config.toml
n_layer = 8
d_model = 256
n_head = 4
n_kv_head = 1
head_dim = 64
d_mlp = 704
vocab_size = 1024
activation = "swiglu"
norm = "rmsnorm"
norm_place = "pre"
norm_eps = 1e-05
positions = "rope"
rope_base = 10000.0
rope_fraction = 1.0
qk_norm = false
attn_scale = 0.125
bias = "none"
tie_embeddings = false
parallel_block = false
extras = ["capped logits"]
init = "uniform"
init_std_qkv = 0.0238
init_std_o = 0.0
init_std_up = 0.0238
init_std_down = 0.0
optimizer = "adamw"
lr = 0.00121
beta1 = 0.9
beta2 = 0.99
weight_decay = 0.1
lr_head = 0.00527
grad_clip = 1.0
warmup_steps = 270
schedule = "wsd"
decay_fraction = 0.807
decay_shape = "linear"
final_lr_fraction = 0.0
batch_tokens = 32768
seq_len = 512
doc_mask = true
train_tokens = 144700000
steps = 4416
dataset = "wikipedia_en"
Each number is 128 + 24 x the weight over its row's rms, rounded and kept within 0 to 255. Layers, rows and columns count from 0. Numbers have three digits each. The size before them is the row's rms in percent of the matrix's.

# layer 3 MLP up, 704x256, rms 0.0537, rows 284-334, columns 0-127
107:127104127137094115091049125070156102118178122141122100153114099136134057135092101072113129092079103079146178084100137149093130088120111116096138140082111157172128138139098133097139148132077124118123155112107121105147107114122083097126147139112129122146092123149075123103146110135090151143086141139134154112142130130129144124139124144092115127144065160134150150157116127123131095150081
102:140132140117148091104098133117127126130138145145120113149074193113105145126139096120126134128153128112134146158162133150163154140174159162126102112101132163148136112087129082127107128138137111105098088158090106161133107138093076100126157110120163124115103133148131144094131139139142120143123117126136165133094110115120146105122111147101153142128129074116120124100144135152132115101133
095:140147125113108123134157136138126151097108131097092116163118129121079106152090125192146135136139162133103128137151131116163170127127098174133093123121111110115128139124116126131145127187158126145141141122127122130156160139100142114080111144076148152114124168122148124119077131144131136113163117151163161112132127163104099120138131129141180135092138131136133104151182096080145147150107
101:111141148151147138152120126155143123114117153125091130123156145118101161123142135149153136124137116142103178141126136146151132119112201095118122125137126135157097145131140145123151130150150115081111134144104155108134087100138152155129149146144173117104102145149139199132129134107122131112105119138121125113103086102121192150129126128099112164124099155151133095131154145127131101138110
094:169148096156127107122116138124164139177120095144113108136103151136133057122142154112132132129137151110111154171133106128089109123162144117142109130119092136094092057190115097140106140095130124150136090112126121124070092111177104121079127160091158094137134136096159152122162148134118130149123158123133103153111134140138066153155142124132140142157117127100071107095116106122077118089133
097:111135158125146154072157123103161141154135108113079130143183140141141122095133144114151098161139140175109154139124158115133096160129103138148127068099130105147189123107150150124162120150121124110093167176113159111153131124126122099151098123122135126085152143123169117058096136153074135135139144156115146115119116134101115141111123129168109097170133123155113118112145134178141133113126
104:129150153151148106153103138109127134093174139115126113093171108099139142072125056135113105113090136149127091153118192162117115132131109129128151121069139144170145099112108119146121129179113133099108132124169114165125157170115128142109112092105142115126095128147117129125117131154115103124156104143052113146180156177163160093157135102120128143137115136121140131103098157157129105138129
094:166091142146085136133146112117210117104093114166147110141118167122133076154135103115127119107117157142123110089109130119099160148156096115167129099105120124153109090129106128102149110119107141130181120136088115152122125135182144098162135085159112148148113130131088150156103126139136132103125081112084161128105117134128140136107097162118115152099134086133108136100115149145125124102198
103:147105168117131148112114088102124123109115119176141110170124104136112101118137123086175136130132110126169160118121125061129168152108132180133105126140148115140117138091167132175112105126124120145131082113100152079189143122135140101169131135119106122105102110145103148122122148119163153120138115149114148121132136121120107137136170110127133113145111108110106098129107141137125133099138
104:089143146112114056118092113154121146161100141163141136142162117149119137164135104115140093116149195136171116120140141112152124139097146156146122145140097121113141163143097097155135135099132165128146065138150099137124135146093141116107135136074117161128142132156125135128135137057096157132124093166105092154099115100091146114096170115106134151103136105097130127131098094123110132118136
099:122100127109160118121115124165136148150136146127105138120148068115112127097155114135120137187158112157167108111087133105145158114169077111090145107114121143130107084129148119139086144127136101066100109131135158098131149125149105114098149084086114159123130153087113130132144096141150145169118122129134137176085133135092177130134121113108136122100118092122113126176106126103129116122127
108:125093118135113121136108126112105113128142115099083125128107148123172147139122157148139106135133101118133112089100125079131120119133157078078112091147130126130121137122100121133126127119135154160168141143134112151133108065130130092112136100080113137119131141097123141169159143125111138119213113148131122169155163133162156151089164137158160140136153143091154071105078140135054146162155
099:096123152168161139127149117144136123142177131152133123128090131115136104125147147085135101099066096142108118108083096152164141085129110128124133141134103163079103138088099138136107122142115119099160183129101124145127093101120147155166089161136157149119130137157120107139139133143137097160136100147116128130087132095142095137126134163101131107107096126129118140146122128082160088129133
097:139123160128140123110145133124103134142115099125069111126152145162116117096148116107143133131148130116125117118123129112099158100122107139116145120147120166115139111071060105115096111152135114157151124119114099143099136139128128125127093175137082116117159129122172125152114105169104136135081120101149158095115132136154121139131130113167125137102127132182138158189160145102153134164122
098:091110148160109141124178063136159161092168162133177118145126099110107149161121110083126119134075154147092161144132124111133138118115139152141153135096152138091126192139106153114168109126121113088105149087129134116122134098110168152127069129164173148128099114182114107083113096114107102133106110166117106120133151159116146100126116126101132069135157138153132152115108158124132125106098
100:139145143116120092143136137134144181108175081145160112158110146115106145157150103135173136075171107190083094128130147182123123154147094126161103140155126137117132096153151117131135110138085121122131133169167108109139177097153111107116141056080103126160150143141139120131137152150132126166145097117133125132122153152125122109105143157150127163104125113166150130103109102136133131125097
103:076161137093074127177156130155131092092145129144098114124124157100112114084142144124122100158154105150091149104111140117136159121166109151141132086119141117135133137096104109149112101183114146116128125115134112071160104140151142136163145128103155128079102132117132124141140111184137115168128085151118133110168095113160141158154135133103091127129108137159138158153167134125138125156172
100:157123171125106114177149127117140144111125127141119128166113141151128139062151131077128161187098114164085142109138135116124150133109140068149167102118098119108082078157122101123157101134110108130133108182103120112181151152132141096160106177151142167056134140167129107119097119162099137139127135107149142121120152132135132149146149143088124106122173150176129142150098098073105141137122
098:131152109137121151133113126101131107154116134165134140123095140116139154142089125180121096096126139150160122149169165078123138138117116102103097153125111100139124133171114097140141154122137138165111119131098133115094115136140168116100101125135119153088087151128122087090110127122130130104132120114140102113095181158097121131129142100116133106189115104134130146129149095110083165072113
105:096057143121106133129102155165099112140116117091128142145163148109139135142150117129129111131151142125131127152134131179121125109112120131163153151144107150133112152066116124098107128156120129110141121179155064141103137097124115132109148098147100102107120128136118124119118144165137087139123127159124092131127115135100114144131111163105151189157145113116091108146107100135157124156102
097:105106125134125099177127127122150144128145156153151079125131127135115109095174119085097117102148129124104089106149136124116137183107117098131118132156118115101103141098126149104153130156148169145133143111070098133096115158158131140154126056103123074110110141129129135135108115133125121163119114142136120115137105118149125152093105145088092107097141103116149161110127144126142111146171
101:147184146106123132119147154123120121081146142133127144151162156080125143150131152155116126133097104137158131102106146119106162101144092182149137139128163136163117145079123107158146148103119152114107117109151129138155159099139122118121102137123125138140149130114147139108094128126092120132138151086177134141145105117152114081145168146111097170147185115092150159120112105130125096158115
109:122128119123133097080179149104132182111159122153118132134140108126137160109127103150124117097125082116125153133121145155139102084099117127136170107118128146117129126140183127121102146153128083143134106151121120110136064169108179156168105174152123125127167150138113144108137121092086135129101082154160138104172136140146139132088134161122175111146140118114095103103124128141140123126133
096:097112133168126126150117142095131134148162157108101121092125138116096142132098103118160136128165138095102140128106110072133139152129109157106116137174144145142137118101151125109096132123130188115135114126143114086109143112130157084152158141167084111144080166129120137130117087126190138175172141121106132101159113178135159123113113117140109074142116156175106152119127186103097162161124
106:182129114147111114086115106122136133166118093143075134113169120111145110174130150139098115120135094130130120130114112168119095091130109134110155091150141139119135153115120087131156137156122119134137120123095090142111164138113156098109146127090107124097122118122074102124104101147108165091108135107117147176151140130101125115089141085168142111150117115123079124133120116165123150116097
091:101067132116157138102109127088154133138135123108127119129134147126122114128119098157120102116113134115131155110188178081100167116103057154141148114141171114117147129120109116136087118121141146121085104094140080114101124147107160136138174121110133124114083114141138105133112102108146141117120148088180169166136127124141143155111170159158149111101147129124122097129122111128130163113153
099:060140183153138129136150127195113120123127150141126089167105147095150079125120085106176133102144116180071109119168122162140148139122125165163130115162146129127162141105148140114089109125122145133117087133135141117129107139114142140178163157136114138158148120158161140124153123116101173125141107141114116098117115123166149123180117144099096090131141178128132158124151169140125148109108
100:160136131125130113087114177150094155158112124161135128118115138116083142098120114119116083173103122102131149101158136131166136147143098127120145146119139135092168127114149158166165129139146171128089125134118060117118087114119130132102114118134109120117115134107142109128136098121135145129121116121127103096169147117137121103111127125148156138154126151083086152119135117142114098160128
109:114120114079090158129126146113175139134126097140111123125108106160112128175141136097163088136155130095108115141163133136120088144137132164144126126101129118078128127154157130139137154089113163163179123115178117159120139136144125186114152101165131125165081128160161111107082134154105136118125175164115128141120109138121167113080095110178131112104096114108104144132154112124083153126127
086:109107141108153109085143155115150147116142136138168132132104099130172120100137138137190155118156135107112084129163168095122114132113117137158140079143096170095096131123135154136124126102126113169140110148091128125108090156122112105116131141129140129146123139144129172171160119141165112126184108153120143150108116150114165083133107166149097128149152087100152152141108125107157107124135
107:125105112154102149074144123090112143157115168156153132135092092146139161151154148132156140112112166097155117101118168108157179146120130119176109130128121108133116159110126150149138116138130133113173164138138123142138117084115169124112087134140146184133163104134165104084145134113115132145142123163144142122134122107146145121115144111090126154144127117083111126106130143165104167155094
111:142123149066139120156114158121124157158149119129084102074142116124116159132106128108121113133167127133140141116130124133165133175144144143127121191124141064153149111116117097122112116149135131083123137138114117133120099134125144096130139130123137131112090133129099128117131170188114141128190088100117126136155121079149120108159093159117129081125109125128119191123128157133137124154117
084:118096157119156048165123149128166110100142169136136103134100155108111171139134151108115100124128119141100110144133132162166126115147125096147133095130132190150141163158154151122121093167140112125102098155115096110088123136126127107145149119152114120167138139129104151103144136156150123149151128095113142136146137158193166106105122167126119139126100118177117129132172105124128122130126
100:116093144128149127129152148192136114109087146115145142176183118179107165097107122161144140143132158155132123115115116119145103121125112141124127151073150127165141129123107145142126067100151147076154127130172143108149126124106112113142163101065158123102122112151084135153140148124127125117116131116142127125129121119140135095109143118100100167158110179160126128125128097159137110084121
096:173118129160178145147121132153196116147094090114127116129109119117146134153100136110128154140124130095093136105105109107148125111095104133103129129100125125073144117095115121119138111149161125108140083129137080145108111150135114101088117139115118128104156121118117103169112122112112136118127156139090059158071150129092109131098111134151156133132136128095117138092131141113095125132096
092:127108117150168146157095082133108145121117103136108095144146103088090133146125144157151105181130096153110123112122108098126129137146095147128115106127117121142142130107140162149100129156112127110120160151128150153100176182148083135116118108125145079152149118083115127107171099159123138156154157147100104147090108131068146135109129149090138139133102145104125111143122134145167133134176
095:137143101115138064105132162153170147106078136082111117115138091166161120133074119169099152154128139133147136179095158152102136121161118110142132095115113107162135107129064145145100154132144128137167094101142171168113135090091140079130134141122108147090126098095123134125135123127153098125114126077151128162072149138158099132119158122190134147124113136099129119108137124117058136112123
103:123139125135158161156151156094128150153097134154109115113116196141118113109166111159154100106143125113147116115186148145124128115163150122108156127188152132151123124141151109156099075122143103152146119140161137140163117130119108134145118113122114124188094093100113113143161116135144120119135136128119138155153115121148121128137144147122162131127104103127118127203124124096103081116086
104:097104138149113096065125118113109138113099136151096111114131113143108130184166117098136119111093121124130135094091105135089092142138166147123070125131089103131164083147146158083130171114146148143169069132114102129125125124090095168113112103138113119137167117165129128137142101129123145125111105164099142148120116113102158146133130113146110161128116165181147097130125136107148168110106
110:142151159145100142139097135147174115152121143143178113130137106118125088102133155090122091117111119130120134135118091150135102109179184128082108100115144168162139153140112108124141118092146099106128158128158091129098139111084120128069087117151178142084119126118133149145143126122136133100116085111144175125123104111121125116130130165109145139145145120120154159125114156143132091115093
100:104142101157143110145111105129093125138100092079118113110154109090129129114124110176153132126139164087118128127157140140137134099157130174156126085156156134101157163113112162117126149118153132137127077130108125172146141113127127119127123132099119136108107149136138156146127149105157142135162201161135098119137110087144112126186082145139125126097102120132131112129130144122081129155141
107:122134159127151097160125123118136135188096111123121115148105110120141163169182147110162139147139158129131100141107088128149160134118103123159143124116113111103062124122141117139133147143108128101127123133141143166160118107151123176097115143100123121083167106109148181112126141150128156180146145143168141085145142105116146149149123120139130146129132138108160111145093101164168150104157
095:151109129149156083113152089131123090083114110075085141178139126164111134122096155127127128095087107131106109155149120127091108136117102154138164087123143150164156123120143083129137162126141062080120110141118127099184163146138112088162139167146148097079143084137098099087157152139150142119108156114152177143109102170136127153129122116137111150115128120151168125138156128138167085129089
108:110093123151153117142167174163114126151126138178125130112132121098123133127177125074113121155144132131094126142106124114111104114121137112110096136139144146155104164133151107197116110171129178081116126154153128144130118149114153126121108137143131120114138130112118125088169172172121104123157069151163096153119127141138110109142145129102116139136123168125124171139138120076107134153151
105:100147116106147124075118151153147106089128141074114123133108149143102090114112104134111093147136139116117106150091147132106125076130112141120109097072130156155133124114088144175076110145125094150110136153109122108117136109138151091142135107128138146078078114113135123124164116110114117085112130145118135121166137128124115118145168128155175113150148133155135106143149144129151134132144
102:148118118135128160077125136093124111153144084127120096120166154158166146101107153120156117122086134149130153157173149180115120151134109145117091116110168124123121128112137124130173105098153137107109159141114150140117168144108144130101102146112129103138089130137101103102158137124171124156147145142129129155149113130144134143077120136157128111116085138143123146113166120131119154144094
093:110113101123107117129130119122068135175153150128114120153144089141102074109139144103109113159127137133141165129113113107144191140137145151159104187115125107157134113087109137145168136161083161137140095100124077098080143148161119131104160139095075110129195134129128112109123087076102106161092119153111146075126104109057088103124150134118120099128109121134103129148141091131139140106126
109:124144130112064138144147139147173129117131129118130089109153111127143110106171125129076107124119125136119139093139123170116139120116110136154137078181187120150105154121124137198106137129126136119162160167132119155125099125134155156153110123083126098087136091110179144121149105103116139149135166088143152147139147133116136134117137094200092115105138113107131102112113165149112123157173
109:121120084159156113184150122105130133125101122136116144116081112133100119145124131085187095085097136098122148157114126106132134146104140117112165122136117127158110108129141127094077142129102154160092113110154126174127137135167098113111084119147139089126165136158165110131113135126083130127119150132128158128119145130120081126094138173137124137079166093172152136138111137152154144169120
098:142130139150129129103129099167150116116166153144141118148098077143120155117143135152125143117118156090141136120139103105130133104193121135156114140088152144149120108150158121129125105107136147142126133135126097166114139125119137107137101148135142100143161100129165128133123100118095115181146109096160160155142153119144119145092143129112130142142114120123121121153090141177190111106128
103:136176144142129104122120116114133113161145114130146152121099110076110186113106095105163136121124140116134119139079087121131143133095114149155138119103151157131132107158130120109104091109137122150153117114138152160119126128132108067100118092125157127141106137137104145109143145104122084103137118142097126109137112101093104109138114121113129206124153121094119170119133112131130081072169